From a checkpoint of a small transformer trained on Wikipedia: 2 heads of 32, 115M tokens.
Each number is 128 + 32 x the weight over its row's rms, rounded and kept within 0 to 255. Layers, rows and columns count from 0. Numbers have three digits each. The size before them is the row's rms in percent of the matrix's.

# layer 7 MLP down, 64x192, rms 0.121, rows 0-63, columns 96-143
097:148150115098110121174086135087133141139149138101054148150147175092061144173108097167177070160100081140145094126185139119138079139113151137105090
100:134113083102181130182098102104073153148120145120072143063195133143155148126119192119119153111144053151148157183110160096133072146096172124123127
100:109111127168070131151121093098151114188133117111109159125089137185135129112080131105149149155103122093061135111180120133093124111090133087136145
095:095153131091121181099198122159105160137096165186174050116118162144138155090140100166078084196153159116134100129180058142141151136152140109138114
097:164110136143160155159145117111192078101124099152098155095164068142169117153130131102147197169135129117132154125144140125147117155127150063094112
103:181115202106107071108171107072121151132117200171117141135148187157123137135120167149126111072113135134197192157130143169122166161095141140185144
102:174091075132125101154168082109167144156129084181182057124048110145146142095125123114112147184073080141151123203115094142116137099127094122095147
100:141140115132163092093106118171092118135155121128105092150176084112151083151147094171173096135164114181159113147175135118111111149108158160175102
105:116064122189107178037140119169093131123123135110139140175106130130129125146153155076122136151150138211122129133184135180206145128119107110120142
086:130128134115152132119118108114103194071164182120072081088095077175169114181130140128123112134180104112165111159147170230148140131088117086133100
097:145098090091138108158171084159132085132116091115137120181095118118108129143049098074124153107096140194163163068107174152195139085098158101160145
092:125164118150119118173139092132147125039207118160147148115112082056136136099138114100102138156157138130138117069129122089144085134115127114172124
101:094170083127130048123119144127130135140145177190068192146155134138145149126125195114104124142124093135122116127108165138107142166151162121131181
098:194083109145130126069106123118098108134106192149106107139148106100173115108164138177182119173173140144090126124133093149172131198147223121122154
102:163128119164110173108103146145121134153081117079107089140117145080127122125067121101149125120135116151087117126119146133113109093132141136075116
106:140116147154096106115173136066115081093129137107181112131132122150127119123163116099103186140089104137093096160199157146149163157157107170137180
096:148167096093145112101058161188165148115119135103086076102098113114129143158151162105145112117090099107103150126128131068120109135116122138137136
106:136114161133153120142117133167108123126170109125118101112100060110146081121176124122098135096139162100102119109140143115102113134203151074152141
103:190105120177155144106165153097189108097057119130092153138171154127117171146133160128068072146136157121156104091137161118100197189087114090109150
104:164145170116146166183078091130127122213155112127159137079179138102135215140152136137134115205158134124102110150137121095125196130082046166100150
096:113112169154145143168117073139122161094132117130121134156117120196075134157111119122233144123171063132159129090164154150213062140092061146124153
101:142180090108158180071135120180141162112091173143143159114109180170099110111133134091177152065159164127113110120145096114149119098106110152158131
104:172106169102159113083126166084099150143133161166168141180121112072149132161114149145145102129112137123113065157170144101110179109096100157059120
104:113113131041092166121154153123108163120057119154109125178105121141105080113162131112079092087073064127122111123156134094145179149164123118114089
091:079103179105132081122128086202136173138068065107126219071100161131054199083113165146106115130164079129056172110121146128142112123117119084140085
099:124114079139150141156112142104127123065115076152091151105101136066161131109142153120165161187163111232148182147138108121151065170111122109191143
104:124105130095075152120126156109142124134187110056096166128080112137159130121103159155143096090127136141154113153107230104122092142092072082065131
099:165150090133109124112109108129066116137114136076097129127097123067126105230162183103162131113125107146102107091141098104060113146144172113128164
109:184100117110153128168134115221121150132178131130146134124199094148131139100145194173149141134117164118125106111110103126174139127134122136080151
101:156099113164144114096107119148170110185146150141215132131110108098077155110144077123137081166094119145183160131169142123079065163161192158172111
095:108058153173124127129099057162124155160085135125131136184090130193141073109070137151131151168180210131130132147115125115093189151085108121114128
093:109137074110157179106116098100139135138091081114079123186126143129129145081168120138138110098155154113061177127119179147087142126111178142104169
105:126137101165126141121127108160175154132135141154135182196142092119049126138099114189116134156126145054122115116126108142132112119122124117112111
100:159140129105122165166088141134129135163066139194159111105141124113193131173135141135112164116147103146089147070119124086087125177087091120152112
097:131133172150117105166109148100129119115171124129139155109126132174138142118081170137125169069141151118215109183110185136088102140178115087181114
098:183161131132128140124123151151129113149117068064139094117141087162139073140181159162143159128150081136091152211111167081117103126124089109153168
098:109144167179146154094174113139155115108126139077142142134072115137155139134120083097112124107105140155095107182114115138162104065138081134190142
099:117126114155120094113115076167154154199117130177154175156089076091156118158117119142158146196105159115146172093146126114151164126116048205163125
103:122104160131167133165069141118170134136149106144127105152142135134134155179176150154169155123162130158112120148119155129151126089124131115172183
102:106135160115106112152138128144100136096174128127158138116139119106133151142129117129081131132119179136164128150092203147161094170182115134087097
105:105106112142083125079141146109168124082147144164126120098097139120162147116116195114130089158117118101112166099097116156064173162105099116154064
103:139114138113152085072088162101143090126122186127147092156134075127128148128183186168129094132149112148131095133189134173156116157183151090096186
100:107126129135206147015113135192142117162172120135132160137111070099099153159124116130150153097069082118128147134146122106105152179115127042106130
100:155087149121100123141188099128124165073103094125113191105167166141126125119143063137128050088134172123144171080192138131108115118139123080166103
101:172127091145115170175088112118096158155232186135071168084122129132140125168112125149177150151152121107106164130126159097066105092092165106107111
101:095150136083160182157138131131102142136133090140108149080108144110205125145183080185102085160139119077148201103103139211141124130100109129183196
093:120130138157073085070096124114072061086151147138128107170154095091109120105088168097168156096111109173103103119166126124087140111152143057184093
096:106123151081118136157057126139192093115142157149092143074172076117149114136177047168121106155154114170157135152114138094147154093173079158113101
091:092160060082075097124074099166069161109154153114102166140120091088168105124147152121150141142177121177113105122136105171181116125155102182109078
095:139126146080155113139129139146108090118106158091157121120164119094107104118167125100097155114192102142084170068192099166095117135109141082164084
098:118168147142127177101114118112172109071148162103099106098131120133146197160135151205168112086138134138076119098114146112126143141161114151158154
101:163148104091171077113128181154118113138148101169154105141149156125131144140117073161139101149101122147148136058095154144107113062123138172069102
104:183159094069176124102155161188128178152144112156099101135106195088089073065167094135087126033131127127117167099143126097136104084127096141113151
093:107141177102096116165130169108153132172128113126190151112148079100150122087110177165137134110136104167139082114162103147130137112114129099151117
098:160101153173157113094082191153172111161084163110114076156125102107135087118173064159097166158080143187088136163153125125145134166092123116088127
102:114145052137138081135138133135164182148131107146116120184117129142146108144151129118108139113148169227072113160154176105148143105130097179112111
112:135166140119135143116080153135101153139128168140115100192134100120119099142129161079166111080145166104070084114137043133138112052118088116127191
101:202183106095130130087130114082145060094138115081097171106210166179138141099111041176123117155091081115125128134143134104141077180112179106124121
102:129122137160152127112114133113087141157068159168173121129137129133037136101135152151137166120117120107082132131128134118134117100186132174080164
100:080142060167131122129142089130129118135124109105186144083113104143111169143141138122080106183176152112127125083136114156121143114079136150079119
106:142123116118173189109076130162129076149122180101106035176187150130128164129138098158116105146153189077103044110135102120115189190138100110138124
099:123122181141081115123178173107078111133139092150122188102119089060106184124144148125085118112122197122140147092080157061130105174138164118083081
106:121114076184125133111180123171210139137097095113112156177113111033117050057165132108146143175099161169146133109156107126069154164161164151159163
096:029099140138151071121088135174151226152139133204131074143113107104133141140137103135167143119198158140089131091129128101022124078149102127126149